From a checkpoint of a small transformer trained on Wikipedia: 2 heads of 32 (1 for keys and values), rotary positions.
Each number is 500 + 40 x the weight over its row's rms, rounded and kept within 0 to 999. Layers, rows and columns count from 0. Numbers have three digits each. The size before them is the row's rms in percent of the matrix's.

# layer 7 attention query, 64x96, rms 0.186, rows 24-31,56-63, columns 0-95
087:432494463431540465463490526489513518527538526466508464520486499474538564510488513458467555537453503606504492432575458534537537540577482513507451483500405490587530503506513534509559513383551524455508516560492503448459485501518491561505490554524482523532518492475518482484478420526575456517
108:501473523453504524483517514497470578424469466512628505477518380469511581519536514464440538480491478551494582455530491484561559508563451510471471464504530508556559504513496480553512579528500522510481439464517468542510527522530570561512519540493546510530503470482473529555443531527539507493
097:487510547479504468542474507444424428490527535505487552520534522490478469513455449438514465463515537522433517440555515487416431518494528524476544513482526553464574507547511524501502452491540419514545518536556482553512519495483505455468500535492530550478548504491498515444423608459470530386
098:565485526527449505497497528480462519519463460561499482550532409484529477494462497527499507426519496490440424547459553572558495519483505496528514448467499516529467408468447530477447512565424524538494472463477464522496613540528497491466570510512500517504565578439545446494461493546553492497
108:544510508487447489491564493465472512461485495561491563503443482523520428438466507477524518537560458470502534478526542440420565531459490433473452523576551547458459441439567447514439466528428507493492533460478538534527476490468532571498507489516481507561418530515539501531504582473452530511
107:556475443519462444507495532455424546440536533473466507548490490456433454511425483509462540486528569503482482475532480554446427542558561485497462457562512554545559526482523474501462489449473523487506585490544426499524511502485549542449544471492573548562509466417473497522467532467487487479
110:487487498579477438503498546524420449568528490457529517478478518542544510491506468428556525586450449463455583508507504536423505538492465446537470509502510454576508447518586569457579555474466487506517483526483518460412490466529539497457462498490473504533503498588516515484506544490465485483
102:532504453583487530485480496457552505550486472492539429481535538578534513418549561506534474477589517519502530540509479450513491541474562478531538549406548487502521476521469563481423475488485424541482475533532562522492477472458520516494532513460476435464554518479566437467476539531530447447
105:452475487516520506510514524496519489453508526423465500493477484497499523500448405480475522487455496549464539471484474481457509548482428486508400432455467549534465519523589544514449521373554501410551562581444518503554483513521515544517496496527499548504451514461482500465439465535509462531
110:510445467467518499503517538487452561479504516541609505511511422480532578516521487462423582519428511475492542457548507564551524469548521468506507513525491466579568564508452454550517546556490490525504436458521437528482535498524556563467485483473539527545533437510478547526508461541494558482
101:529529528486531493466437480450438481451476466504495512509482531522461456445437426431474420391563545482476464486477454475495517476514524514481502490557491491498501479469546497487399494502494493486526570450535559542554485526519507508497493550474487491509493539526542532544462574475486507348
125:519454516537481497470533511510479551513531492484509449560467444489532501513542465531535516411496531460474516587440482546537563506464511514545438430487442538514454492456445539482412523544454548482542503459482533515520638527512539468492546549498510499479490484467503466466426496552586493470
112:501459504473479495490582478479462499477538520516492545524442480537558431469485468494489478429514530469454566491532554445402571518446496438477432497493572578509428496422510425473510484426470479459505485514473516515510498502463574570478529510573505562534451514485487519451534531490495515529
106:513459476482522453516453526498462494495534514434470521549530539434453461517429467540483536603514528568468523468535484557408422558461512533502444498514474536507576495523590547551486506503489478478518556547477463502457533481494539513433515492498511556584493450421500472479500481473472537447
096:493498487534550480437505579501417495575520478476559478494486483479562470439493385469545529584423479500499581467535522513466526516522477476557446534530438489540562487500541564485510492541431522524496499533478489477398450452500545473495516498459512459546524522563533485531492525527480533492
094:488509522554483532509500477456616470548496481516542503461540536504565492456514541523477496567547549564517513471496519478432465524427554481472506523442529527524481466477516549489474472501446455494455513560490562440535502407448510522443555459497429423521566563532581470472524488518524498495
# layer 7 attention key, 32x96, rms 0.192, rows 24-31, columns 0-95
083:444504481522513473466495494519490522525562564444536459520509526440522513503470461462452532563389511589490561453536499555528526541558498524458472483450454485533495509473482522508605515429553545412499533539519463452493473533549537524485497527481442498576552437524518505504484438501538462517
100:504458495448541488513491478536488532456472486552593484515487417435519569517484411474488542519409465529484582457532511512550532464540408497466498453527508481565543494531406453558557494521469498443511473528492446499514534537495499562484508520511478461541540424467485564538498533522511501482
082:461497506526509444561475526455434499468545524504505584436459488559470498509460453363495482457524562524452528430506508524422497498514508481434489439474503506482522541471525524499426517513523447501567535538561470554496511485469526485466467497490524531482492500500510573438451571438477520427
083:531504524520523459455472525524483530558456545528447477539485459523507498432506416495551485457466437432488424557435494508537512516431484457526523431516493521505472446494470499503456522577443539516522455462455478490523631510500492439477572478510516501485511510382506511496453475543527474514
105:543482491502450459475553482472468454511512503590502526512456508528576449405441556466538542483591456448464506477525513501398524480483517458479454533549535553517470470486524450472421450515441493525499494484466510533524434513473509546564467478557520484550457597499543520515501562503492510502
091:494480453538476432511465486474404527489540556468463523474513535452448459544413463508496531533522561473468480433524457551434486505556528485517447478548515526542537464501509440503425520496548516525490546530548410557491516488493548521477540501532580541519481470393517552491475520459512554478
092:510508472566488456485520563479446443564535485466571506486520529541553497483492444432498512568499463494475590525523499505400520507525467493583473543490501504529499516500555561417548559475486534469517525521487498418426461467553534511475510485449444506490510515581462483494511577555471483459
095:485533435536514475472490493465577487528508476443519460446534543535523516432585572508543467495557514494502534578488522470531426514468533489566507493469541500481506455499532575488415453482494436566470498549479521524519525472439506533498523495478463397481572521510548422483497541501511430463
# layer 7 attention value, 32x96, rms 0.246, rows 0-31, columns 0-95
106:483464465502537477444506533473478535500492540525573493496530473544481481442456513485536526429529487551570520510466410510574472467592463488531559528527498537531457463550433542491546559507498454541502550449464601523531526427493441486518508460553516516470497523495552529415461510533446518525
107:487512527429452508556453489510430449457480455464539555555450544528553469561484533527576478468534537542561590519537549497453499478520542471515552480515577444522535522432478543563524574526514503496505506461455447495539552479549532484538459469550507486476539488443521529503542469577480481480
105:436428590472581457536421416537507535468479496498446448477403486580476455511532613493466519521485496470491509476464532506532477519451501544542469453525466454546488498511444533465554506507507522504547471519546532483508498512471551469535563469445534515516522475549496506514506551515436508436
098:527477534500535462470508462580469465560435484489495494425541535468458456534513515502475497496547490550474454577515493513487511507499427371532540515503509509453507548452548456565531574475508462481535471504475416598573438504423526463477504564481529495515532467473528524468506503524537502495
105:507443508439507468547505437470532496551489500541445518547504513540488430528442465460533493596524539558494479489547492503520492488551431552479497571468458490466478495531505397516445464478491445493474502469422502530548485498548586515437505516512534423450482502537529413477505513545423502527
099:533598501479461432445490514503466522438486484530504495505461476484476510517514516547543490557530442491515460455461484441508484645493516518505499539466510466574462569502525534523489455502484452430452464533486474472613482521514565439503461512557533563547505525528563525509509541533501494552
101:488529501431505601530509478488471492492479458469432488464545432548466596509417571476536535502467531563524499466512522577528460479468578502488477522527474525549481533496476487476515573490461501456482539565492492468493447496552486504409490470453549467545467498503462437501568565475539454500
096:481533551512520521538423427477475552498528429495539562481437532536409524466484423516524478469483513498550511522523496479508472440527446451543510453523456543529585500543580509525476445534489565490523452571493552483571565500476475503524470464490493475478581486489555516547529512467510576501
096:510534433516506510464556503521428469513500475472480461425544457530463510478548490435547528426520515498500518524545528484492504512440457557427503489458455474529561464458516480547471575545511493443542459550447545599476495487476531506538583484577441554551542511536478508491472483503505469585
104:572503432484596484507558494523560558534510515569498542539494473485507493552500549453555514444497503437548448497464517479487565518529520515529515491508520446542527427488527561560529482487477495493573463604493495482516438504503545529483425517478505481455451559479485496397538477482549532455
103:466511511572449468458493534448516536486450510579452499570524491455424509539484513527529559446554491474466552556508511435442459472473501541535421505497456494519490494476468507534481543461567475543504466508399507505565503520572506516443474500460418500404577538476509508483502501536473491532
100:496495507541416534516458461498538495496563478482511481413505518501554436431543487548451510500543472512470554501552596499509487543446532418497517455494480502514424455506458428544520446563517532563506512597465588474460461485503557525476470517547467467546516512495538453483509465523464465488
106:453494476548556455479521517534504490495495536495489414521537506470574446504466430552507513496437471529562579499481554574497416497505503556470422536487534439488538562579497480560537477475491541547531488501487460536584571495539501533517506545484493542543515485467508526552447567459511544483
099:429459423550517539479416537452444539518583489549455522456472472446522466419517483440451482490504510490570507527463485515441484469518473456527511500456463435418460453548498467504454570486481517403512477511517508463492486506515495499505456496511511404479485414463466510481457559527475510496
098:528472492517504492587471531549572500450534508463573421499529562497434498532487471456502570566523529490515531454424547495541517519446427510512445498439468545506509475495489483499476522505513549445448507501505496502566502483535456489504487516451576477550561483439484490359504501449494507542
093:488482464508470541454491508474413504593501446492489465564456533485513488555501543478512512565520517494543490489481499513503528539476523585551527484502537610467512523559465491553541501532523466490558450531544486575511464593548435510431520496556513499551484509578531532483443494476442523564
107:533505408474529469534569413528549451472459551491456567503462577505468511525535536463433585518530488496546565460497444514514484482529493553488541465489501542476568489523507490485526517523566548481455570519416496475436510566461480428528497479492467484476516483477510492521420528565539470499
105:422566481494507410512560512383528496524527533505561511517469447497432469480531465505465473624428498489543512577468508448493489457471483457464528429491438538548512515408479499503568498514449494514466476488474449457509525536529481521505496490526540518518467454454467492452520488494458467527
095:542500447508620457555450495423512437446493495495575486466482528526483517530519488541500490489486452541417476455448487519456504560474477534519489472499469528456499507505439513531454509501541463516466494453545486416500460458532537505448551482577540536499476488459443532568547482541526603541
098:481559496499500446523456441411458569479555537499526484494440550489513497538494468442517504539513518516523422514458560583518488519490478526450468543507541555527451491486489548515567557588513500446472508517551492548552464458448485574492487511490546461567554523547514475484488476575490577458
093:532455432434538520525545508528484455532518506509527507536567560472504526499464482529437520456542451512505433541487426516460585512467533477510477522465504487528509501456498511559444452519519496466463519494566538569487578502620471452576514468465441498575497471546465502523540573542472501515
097:498491481537561535534560463586517494529478492470498558521543539425432474446542554494535433504463501522543473444530486470470496503490538502467447531430515578592458466467497560480525555580470474524476467504512468458476529491475450561496416517483455521520492437490526488499394493476468535496
094:452510524458479464506529502506529433484538506587495486464460421468453511513535524549481500509470504546445518515528462540474425451476430550480495487490557480507534537490476575548549503517500582469519550490615500553496511537595522552442463480444541495493425483490552443471489452519462530478
095:513495576527524523479484475562446476488476490580546519468527577524494559475450520461534516552479551549484456512527507526486475484499553480467452544439534537482507451531440567474496522499501590531479453456494592469492484565503611503521529532458465480503494422431556511457472458452483512541
099:554529531466556456443518440478589535493483453489454474537525527481526501511520482536532465446512536494502453481535569457476480486516435440481500500513508460492432488543495486397456534515538506425418549549520463445438505503549521522517525505550443493454420526477582565459506542461466470518
094:477481530514597455515594547494432478481486526500448442491476481484477534503481436511528542469524494518420532452512525492482563446509565520499489526530482523440484565471538518539497509522447458526483462549513535430480524549472518536510466478522480427458547440481583493421562492567549561545
106:583520494504516481473503510473488476565537432521466515472510525438520568478569480502458571475508457499538506496505580512526518572453520532475476494559536493486501486492516479519555500513483495489420622425531524471588527517425488527404504471446548497443512499493474483470543504462421455492
099:510534466511509458502483497540546499584481457525542507581480528515570482462388510449448516546511625516463513503494531457485509445451546560559494491465475437500471515490487513453505520500551430465487491535523503521465510518446432538500502507478524452585555560416460502517558485494505534511
093:514492510514539582551498465410458467519554500458490493516446469457494533485461435500448417497444451518453526556539510461546457466539468491525447521514609474446485493442493545510482511511535461543481565494430482537522498540412555518517453481516479563580490531494446479478484475541542537502
105:461554525556537541488477538428501414501511484511507455514465484473495595525534526482464491509573614501550459459451508450514463512480488456483482565536518468510529443496567427531491493498542487591580549537521486484483479513567496487546517536496484454511506469530501570506419494512444473551
096:507501524505569514512449485471393549507438533518508442469480460454506473610558474563409501489537510479468534469565414445524536467465534506490421509485444463488485489501509537525488541471484525410444508468492514486474478476541463468469535464460559531480513568477548495475427492476515543494
103:518518518451525534561488431505544503451587551467555518480538548536476534532439479495528555505451482468499510545497439534443529561417521520475491490512435393514499421464491470493550544460490467504526482439505445560468505517468518547470485516577465409469506501512506514515444447457495523551
# layer 7 attention output (transposed), 64x96, rms 0.59, rows 0-63, columns 0-95
120:521472543495512529565539522539507520494526492510434474575516414533446482508469455599494524490540507509557504595480600468467459470491522470455539446488448477458523442499511543510529481471492534495424481503500559526519535494474477417549536482508527529539438604511490541549450449521487530487
117:499521468521482451492473542476462417376464550504444551486493539536519469476436452493479458472520510469520500531499570440471518508517442484473496493466448515565521516507474490567455535523458536499473488449532521544471488492497445558536494489406528502533419479596450475463496601464491519473
121:504483464450516494474481479541499537532448449486543390496519459524553594484492531534456423422488478477517493437498513463516539459475437498552485474480477578498513449482490479525511496433425451509477469475462435539515480460516544588545475521463462479490490533497447526475458473595545450460
120:447528534506503477476464493488435519520476495456494479521505531466563545504482516435470481529493553535471478462488459532547436506461539548512491523560393517596512518445456502481468560472501493579486520542541496495536489507466467399443477513490478481550377500394540491507458531506483475465
120:469527509436561455516513541488465506518544513532524496555582467485487512507517464500458466456483486517430461483531567477444477579561434498461464522524541515610586471572496449497533510520493514515518450489479516473452517555449426464457488498516519493490452534489482487471543422576491457580
118:474529485504446494466472441507536499495514483558498506475478526528550547466432488485425551486505558475512476544459505524525529466519468550467458560444446566463410491488490625535532498476463520518524550464500468491529491580542504438484504485541465477522432454550511481416537418432540490506
118:464557550466562552499523455504501451543474509519467531482564518539522517494509509548484418522492454499559482500444547502515471435486490528567490493510470453468508567518477457474559472554612474483483450530487547504503490540497477441494387501470523520499560427588480559488548515469448532547
103:511473533457483466486528457472441493422512481461557492481565524497559464519562476539446464484533524522571547470553487494494487476510491548502461486521469564487538543511580535496446505475445475539485529516495510476581531555516503600486499534468463510515564557489489521533401617528439530476
108:442495486526513506448492507519519498514546480508475495440514559512472433483536452457546443485457522501506453481485496459517449509521607586437500516459437463477578489484490543502438508449472519335505562484552517488542482587486506482481498568526486500496476478524482486460532492511441517454
113:503476491522519553504470432441435515509449480575576548455530450495482521480420486491514474447526489481471516513515548455491512519511521605513462480590539475470418513434470413485489463565450530565510516445508441554518496517485476442503523493521481539491469437464527519473473588530492531476
109:550521549530492511517466515476568464576514516484437500492580506446478453544484469562482555468484515481520530546549512505497465504487496505511496524497421512555457507540504517563491448505426541468465472476556464452454511490464432530538536520520472487483459410563403532434480529610528529530
097:524450436511521465502419498464526527467508535450524463528528480534569507539537508494421463476544478517491488476475489443511494513483603495531527463441547434542497486411435437488448505468495514487497510574425524481459484501481474545525461503474477441564502555533571397489486529531523462560
116:515507488466559478480478481464511480507477483496547518490437515494506555506460487518522579484501445541523608522510521466528461474502532477517468472462469518510506546543507457516496521464536493470482515579489486521452489471478486568543599569483557547503425385491517461528459386463597533494
109:508490510480505450526533507466533487520467517529475505593534441487436538515502440484473485478456412526499462520503533551435521522456571494473490497468466579568462509537504424490446530562538520469493470552451538487534558541509549480474481495516498495562559544457486496509435493489502540353
103:466443505443464422523509477511542530545486511435524479474498473474513552478488524564513529493500475488508490491547511464501474471563537496501521503536452516538587453481495525498533547427577569505486573509549436477548456500580492474514559491549512504517539420404502460460461601463469478551
113:486516514426529609410484467574466553448552479517477448478440459439448438521529533501480524543468480460528504455498477438502454536530494519515499466516418512491460457490522494508495526461478584475514493426536473509422500566444541489506466520549507486519507538433475552563522505512551549524
126:445493379547511517515425515542453498510552545464574462512537514505486512482494520502585481565469508444444575482540533522459471585450529471464528523458487535459571545519534482463549547486489521484506537490522491534508503511573511451535515512470491490435443551524440558463552500547480546459
116:472484424504515545513507510493484488498440500486556506525550490496499516500499572536486535538488558564541466577471476556510486552491445494536506541521494449584521474505522579539481445520466592535472448464532500427488471572461559507439596461494524501530603492480524488479537566486496458461
112:447513483551523439531510531519423479528556468485417413482496511521485519554477524521500531452471519492480443499509543523467503414537467501510571499465512462474600435569478599485500484474482435536541523500480447528449489493519578567455520484502511544516528539507475433498510504444566530460
104:438484475546494484548539487516547554488444558544464494474478443570513566496470516529424412454508498473522462525485501447448517523556471531463476521497425608454508463423535425540475509523538546507444499428561481537477444533520518568480479479536511496531529510516493446519510523487472498430
097:421532536477525491515531492518407522423566503473413460505425525491465479491424539414483593497511495505467487499489465533477522492518500458527523507552547426496504527454549557450518487485501490536584556534447508536476555466553504461521480491527475524488487421444453549512524537447475482465
102:507494336515488558556528476466501523501487514472427526537464495490457485486477514585551489470539565536482488455519510509504483454442495511499474516550494561458493540449492427492537426515524530457466479506552464526601536477492564491492570488496475524501484543450538501567498496456474527574
102:521527476474499505508416530533542451479499489519503469482507498461497521495509454468538476472510555505510586437495417592554510512468421519483530478545506515506496593489490482540510468571585560555511406449487537476384535459549443492489477492503519515453539554461487491468494495546552476512
106:530506438443428383502485506542503546511510493538397529487521445519476517513451502500482458496455520516505485490534481532550539493507517514531519501541537525500514497401491466443553481459444524481524524488449521461546523488531488576529518502486506569525472542457461522512497551490428492656
119:569540522527499468503474485491467512514462514438523531446584411550512481572475539484523470437527546510449462487598539504481437520481468484515460477403537533493449505552471500438573499513495496523529511483535461548426548502496509423509564512532507486547561513505527531439503494421532501456
104:478492439533545430551473474549444517532514530509397489474482471489608465486552459535534500550489488523446529523558537541518505470439512551523526488522490468572484475532585560500481488526455427573504521529545463509454530520522481518526434449504505447493531475549521513484489567486486535597
120:450476542514549507461488503518587462593418488508495466517443520533444544515514469478511448508516518500509449522494515516491508604503574522501579514430487492416523459489477494516550515453518511525516499500447533518490510477489465517538468489535492493413507445496491445489494647485566443486
115:458488549530458467495519480544526503522482491479586569445479491529421547462494495501516572544552501476462567505577479453469506536559438471493451482537587563543447451557571496567476529535524471443511528488531532518507493500519546533525468563549494499549477515539485464539515581507446453533
108:558510474529496499464462505484441469526497526395399562519448471532473511475419495439538441556500474474454529490507466482534497554470463482567505552483445471513521482461485498502498468473568524522489467582512540445478509500478531547510522529520479515539489617548487468482443555415558490512
118:584494449486512469475435504495573455480510486508448484492481534528427503517462506548563497481515495559469417525460489525518478518523511491495509525529515546518426533472506445489468506500413518407588580463482476432463536555535453535551503505481485523532597497447495512476557443545489452459
092:495531579503417431513465486555540498523474486547465497493527492409501428522519519525483454566499470462544525459572498547537535480464563520529460465441433553511498477475555493498540541519483411490497541466524491439440510470537436477456485495560517502467540530515561527528450530471521511402
119:505515521498505463540466472447522483454484496505455502556579522479431459489478511489400505408470491511525532496502452484469472497521549536489531549514582515378575545563437531492448521541483475501551458504590490576512469555467539541454535511478505489491493509480490521452484545475544468567
091:491540464506485471449489464447544499470446561471553519412489557477590512459550533389478494465478502502435492438524434528540533519493496537560450544522531510549483557485531468474492513524488451512597516517525477483485468502545545577510481491511470477470557400489499462433542547482511493491
087:506471496480489550542506485524550566588512465446566470518514479478484539530555549475522523507482500520506503466485432566489512496506543488579500515541585484431512460470526502444528429448540501507509524566483472455547540531518515435470492486604510511456576483436545545528518393533489462492
093:467495533552464521546552550459515457453550571467489615534462542473450424527504489468557569572524531511485523569504461547512466529513537505433509514521536412511512534501494508468491518521570560474514501490521557453494559536500441425449527469528526522512520456512534472501547539438463521542
090:542461493478464526524513513488582474461503524527527512508500473541452448499530474551533527438538432461486523539489534498432565476555462432481508489460603483400468490542556498496528476496509530447530493477472510503478497505536503594557494472524523513452621519607441536499529474493507516531
086:542473495587436539479457445518539491511465475495469505448437523483489484484485522503528519538485508489580550539478424504575509431455566508512514478468471475405469538442485548513455469490504459481461530502523497524542503408540586549531515523469468520494537476520549515551465562437512530403
092:517493492503562487524502518500439488521477501392477523485525478452447473506549533515550454551483436548530505437555504458513456515486541473526542449513548439574573485521490377482468486538529478484462462528526516494460500416498521562538518537449528525492546545428528528555493590541490503497
087:532432427526458448542474518485479543465518503390544465538421501464475486514500511457500571463531524500441485499536460509481510565507527479421508525470542525525496447489584509519457490440394539525526536485507455490500513487513505564497594514529494476473446538423510482496457466534550501427
081:499527483533507505499448503545539506592491491515412520476477465447415542446420518495534529540449477517466467539428503486521492515488510455481509506446529433508494465493404474517511500549537461467486473485513522519427451417491510428531497491490528490512409485499531508491598403464558476478
087:539493524503511506528575504503535504481484559537531479571477401515548574509486529544472576513477496466492564529507484555522538503455398441563505477534546522519475536518458454516571533539518485601493396483442498495458567439524524540523520424476488533527526501475507501513474501521545499528
088:500516470462483436480557545526537503463569520443442464520457527513557469544572494519486519530461543532520514462490459547481494490470494395507544495366464531526554525551557586541530493429552496458499491553476582450463514479490535561486489499501527490499517536513454485513493438452523480534
085:430478465444531474464537458533418514490490494550586497507444512502505525481501536483527446533535492501440486473482484477510512519523503514455501470477527485431499492476509517431495565508545432505544519532444533563544476489473557469444492485425511507499542601448580445566496483390445451498
078:493560493459514520496519464542453464507461445518444544427469514448451503436446518522515501532507507544506491514543547485489495526482450543435457520519451570473470525622577547523542498549501452507500509485577475536488496506549520462478495501515535526466497423442480591513514459418463559438
084:491458504540480531510508534532511530517571520494459499520522447509502453476526501516479449528509553434507410472481505556494552512471499540434522498526550494480529464448466500496527483531464490530511452425515530460556546557525534438426404459543434450490563576519507523462534626544457492503
087:470511485476509518447475485547446492506579457469522504421448551509538472475479568546573527545527572473524539417489493483556482454529430502540523472496530456442516472465465542538532474449482518530483515459559489498492446508469447506498519533482500525429446449535495535496537539504538429630
080:519531480548498550498495532510469472446537487444483496538514533524491457551513533444488491506483568517569517506464475557469556523429437487533487441454546488499427540492469476504463459549449479485484443478456562539474597486459517510479471487420497505497413494576507560540561433552553498433
083:565502504583520395612505538439480474559458478456505556495564550536550538483495482505513430468533513569478518557469541555466540495478514494523492530514578499491498529515478509511479488563487397551509512571457516468571477444536457521487524518497495497456467497555519460464482498489469478445
090:545492618451484480489560479442539510512465444479420546491451500505521514531498509511412520446545475547563419496461477483536512403547496521501463467513510480544417469479479493535470440507505483531488463509481501467494482494431490547457485510524523501552549428458553455517436517446544471558
088:515491572479474474508505506504520502481566512479469493495417514508503504502500440457514471480540440422461528444526530455517505423492547506438483477485528538429471513491482412470503563438513416468529539535450503556533563451545445504557381545511482505502411507543476495512479469518503544553
089:574487495470512544470505476476549533500461516542571554511500479494525475466529449490502501566489497551495555485455448487438478608475550493511431531528474545475428593460554427536503492568509548489481502532513547488526462522424419474502452513526519459447462459487490587525482471522449495537
080:529509518439517530428432497492459457512567432543534488520514570466466462517510492489574579536536492499459530470544490519585483455455513493432504485503567413536480554601493558439530497477467441467535492576462478493509551496464473414496516535463476484471516496516487550501470451510508515538
086:525457462457460472485478461504560467518459473530555554464547508449496566478488494608518418521509520519540496500527523444565478500489452519436458473387440546531523494580462485526487510490482456434425446462534512522523483492462479523484522485398513511531538559520534483489464448543489465488
081:524518621526527460460420523547478474520478475524554500479527494478514512510521491437430484546459440481534513557499465470505524585565521510444519493467520440511515452567477569523434552500468455537501489493454520478397476535501424532472418518504501462491491462523536507499536462518496444431
087:465494550520529485462604462488473561461474547523471527522503471539517500479491501533472575526450458510488442558484558459453474488512575472523471528461437494495522464523504533450503561495429422445491575541528460546591469534451556548549544484477468514559457449495459556531477489483478531462
088:465523546513591572473527456448486457487479486491590474471465532483517501445526485502532568507516440453484495486460535464465458462474490502535486532472489446497461453576502507531458519513518456536493468522558507525482445540464512418503499518546483442484539519559521469459499492515583501340
092:420464505452480566494503499529546475477521512513458462537435589445468501390519497516471526531511426500539507541409510495537572473504513547496527517615508445521521474444484485527425523476509469466476475506474549448576459504536477558531461495474465503480437523507519469533525503574465479506
087:523490561483493584411517551457562514458554480508574504534499478537447500504474558463469536481530504482559494477466484467515513487523464481431476463526508556467503535440378439507554550475555554447512456462480531477515497534513557497467559576563471534536498506468489487500490487507586514444
090:568525469479460487537468486500407516422549483495502571467561474452532461465477513524504516495501477509496545493478467448530501419496441482510437489571538503552481506540521521488419500532448472500496488521564486483530491529517494463471513532470504492560481592511532562547513351506421539486
090:531522443469579519498498525439500516467498550543411429543504479490600469515527480485454456473459491518499452505422513568525484463443570527522534544488394452474548550440451504443540479465465507576512476539478493492479467519476481492494510435495506503469534476474495516456486434503557574475
089:467480522513540481546577499513540548486523503577584430476537522479568466587606525535451515444481582513533517525517486523474501476525533538452481436530517534498490539500497497519527555515439488468565504403471471530498514447509534458462527481490517504460485398457484501506559463549471536507
091:417500537506465525557535519487467562511497535454549519522507478490565515482526480424438488479513526460533545464523503505493515472488477485474477472474500474512610510510558547501535467477610509590413439534536511581544487463477539460453484486532532475456445446577489502519449540479515563517
080:513478395533588575484529503438456479478468506475505536528483492578537535542478443465447499426477507477468491568471477473490494554532510493449534537561521442483507524524477502523513456469521600525516460540461476566505500479473575544512482498455506511508468423477457431500536458528466529590
090:484474511519503534451554536543481542534519515487534511459422475537598523514555497500578482566551507475455484517513553519549537500479459480479475430525413503600397470443560471490572499463511533515465525489419512433478534454547494460561477479532473510503504511509487467533492468533483546456
# layer 7 MLP gate, 128x96, rms 0.362, rows 0-8, columns 0-95
097:518499555566466521549531512461558514479520488530545459483440567471526549441434556573491456496474472562469476488504462501466535490522503450452499498425531506564514560483425479481579468545491493451418501489493524558550519610493429557459483495518477474476511554506508543523524537471461453497
099:404501497532479490464563446453506487533500442541503496544459513415524490521485526468510459493527420534498461452550538498530535476498516507472483435535529499520515478480514448563541483496478502454549481419466495541434549572496473529467522418533534542463440559533519459480516477472512609585
100:525460460524491437543482542516587465493542457467499486435526520512504542544510518469442581478526487506528494530509467541589490459593525479462471465494495499526483478508470475489474534502569501511538397518478544557455518527519510485491509519512424549471447552497519443450528510560426619475
103:507479511552538470467530464442483472501544505465432493486581568481507514489514457535502557513566514442507536511548465546402449564592500454502493506529455466522430444520532481489550498465519524492524512530509483476574598485506503569531499506523479452564518494527483542491569472402489510454
096:366580497493544477563463446527497452553513478565439450524491557471543475490450547506564491516448459492576562485562516479498491484462578485463505500523535557508445483499544473476405504558553532509499498490488429511522518459534543506487509501519507518542521507518460481562497459569490480542
095:556458465510529494544499525516487501572539595497511492501475576496507530417520497563459407491490575471526483477480463503506497424512591463478423430522488514512484474498386503509528511520505441507552501562516449543493488520439532476478511572516542514474514549546538476528527575465470507506
095:507492488510522528484493476440395521597498474558446512451517500469497421521527499482454486496448494503437496499450516502490542494512531566491463489524477523481511526539466557565494487516493529533508465481503484487442568514498502564469517618580533517429509564482522414599489517505543545555
097:504441572530519549513493573540492450431491443484504506518437489547545520452510562526534482493565462493510458465527507487498505531558479510372510441466501473538426521485491518541440482502481487513493517548486418512528551500511458509510436381522572489499495518437478514475526471476474533576
097:432433465467476451494553486455557462497510437471499505519492488441527529496477434544488495532516445496454432479537515487563572503532512517561496532572550577426510441430456460517576541530463525463532467503461516484546546527487470510459467504547488520477489535584513480414543431486519514487
# layer 7 MLP up, 128x96, rms 0.388, rows 0-7, columns 0-95
092:435524466517527542483503402509450509504452479468497409504502442455518483537545446449540585477444470518491506514470518477479453602534534477523505464585528504474534469472521486489516478592431514504520448456451516492522436536523546552546439467469514434543488469471512452472481469498475564480
095:506548541534509528467507464500473553458527562468422484513520524461492450555523447416419503534462534519494550461485469447532457516421479435574470518533549496528432439530493547548450468505472470534553441505512502522479558449438552509599521527518465495429510493502472499528488519479570520507
099:448440464560510498483504561551492536488479453520484425512504490505452535491512482545526450458487492450495488506497472474538578444538529442537438525503545511559495581481517450516502534530545471545501572541630521484498516550397535503525530450488492426477497487587471501562507476457498521505
110:522491516529557518515454560510524566502464519534519478554450541558561452477528496524475468515498505561518544477486449458482504503400503468537503580534427552467554515469487440425478560484546480593478563476504521521582513470591556529449506552451466478434516510511502521497523483463512507529
093:455528453404468530522454449606473522488495510498496423501522462502492444496507524545503501515521476473448557554536517515515520491490481418552447539473440507438549506513532464445414497520574537430485550465531474555484497513526572520465450513458516523511526521551579520458469456533534491557
102:431549514476459487507405501582492478494487484565537542526461454447469530493593521496567543487472500532490519578599502505565547512547479495490450476514476583479449554527439512513453541506433487501477472564523542526452471519505484492515506480500558494535467546523447527541476463457566498555
110:525532440478553513491514518465445530591549465574504518510496475463502448585504503518547464509496486501411549492467528490488499513446480622485523497497498561468504479540478555601435512486472552503536469491422503460479519481507571552444457537566554473475465504496490463515496532447516543545
087:434408502486556435464524525474487557456485426452485556498487547523530478514564449539496524432437548451509500525515477452533542529450459446495520499487484507508485541502495547544498424543497517538571514472433493461459507412474473509435478445509537520620503470559492546519513485500511524519
# layer 7 MLP down (transposed), 128x96, rms 0.262, rows 0-7, columns 0-95
088:522534463487532591467570426474458527515509524526500499529434564504515567516497436497530463484513448477511424561488516501485509537498537525574452501509509541545491483536464466528499524541424526496513448547453538493523468540590582541457529529519479529480470472469500471420586557454492567524
092:531473484495468527486456511509525429459510421404577453515493445562533511503503535488505446526599509520480532505526504515551496503508476482493578552482495487491448535537552525420451547460493557483504446540572482545510550511424517473517483489509482475558546445547571494423439537488545481520
101:481484546481520495486558485447457494536443578576557543465510523469513475495438492562518501511505457518578489486566467483388453509422505505509557533404507487499518475504454499485516503428521555486504555463454475457512475500484442492534486490417510482547523569491466503519546451417479454466
111:489483529520459430532563510429504462469459534491581546492488559481475514489524523551503562525426566528464433468489589575580482518494524440415465478504489548489523493520460481517491531475527521470491499472514526522517459472543407567448481507441505538488513546515576525486548502439454466475
092:518471511484475476429504449482470446510456535521530504501459557510547470494460422486517564542465473492503450443561379452520467530436509495518536547422508539454569500570526549503502508426504557536486469537549536484495543544476512521535519435442455445533523491547481535509574485475470539532
093:519462541437534535492525455446531589476490563490431470495503499560514498503444477483497478496516485578512483487484522523425459518527444452494481541474548482551514577425512529500515525486475510452571514435415520554497527498497416521510556581442381510515513462455469485507479518502465521482
109:519476539522443469487508439513478517477475518552495483521483428479455470466512391502475531540442463526503437501529466482507491461535514550487439570460507446538520490455502478494547444560531457514454503485550502489477406480434495538508575495534407475394534560564513535487508478485552549485
102:527527508535499583481469485494494511478536486501434509541483497397501478568507464497533454507509499473488536437555519464518479481468510471506494437437423433510606462534498508489454399555537534517509536480404422446567514521476473529452488524569549546488502496517500482463505530531515430498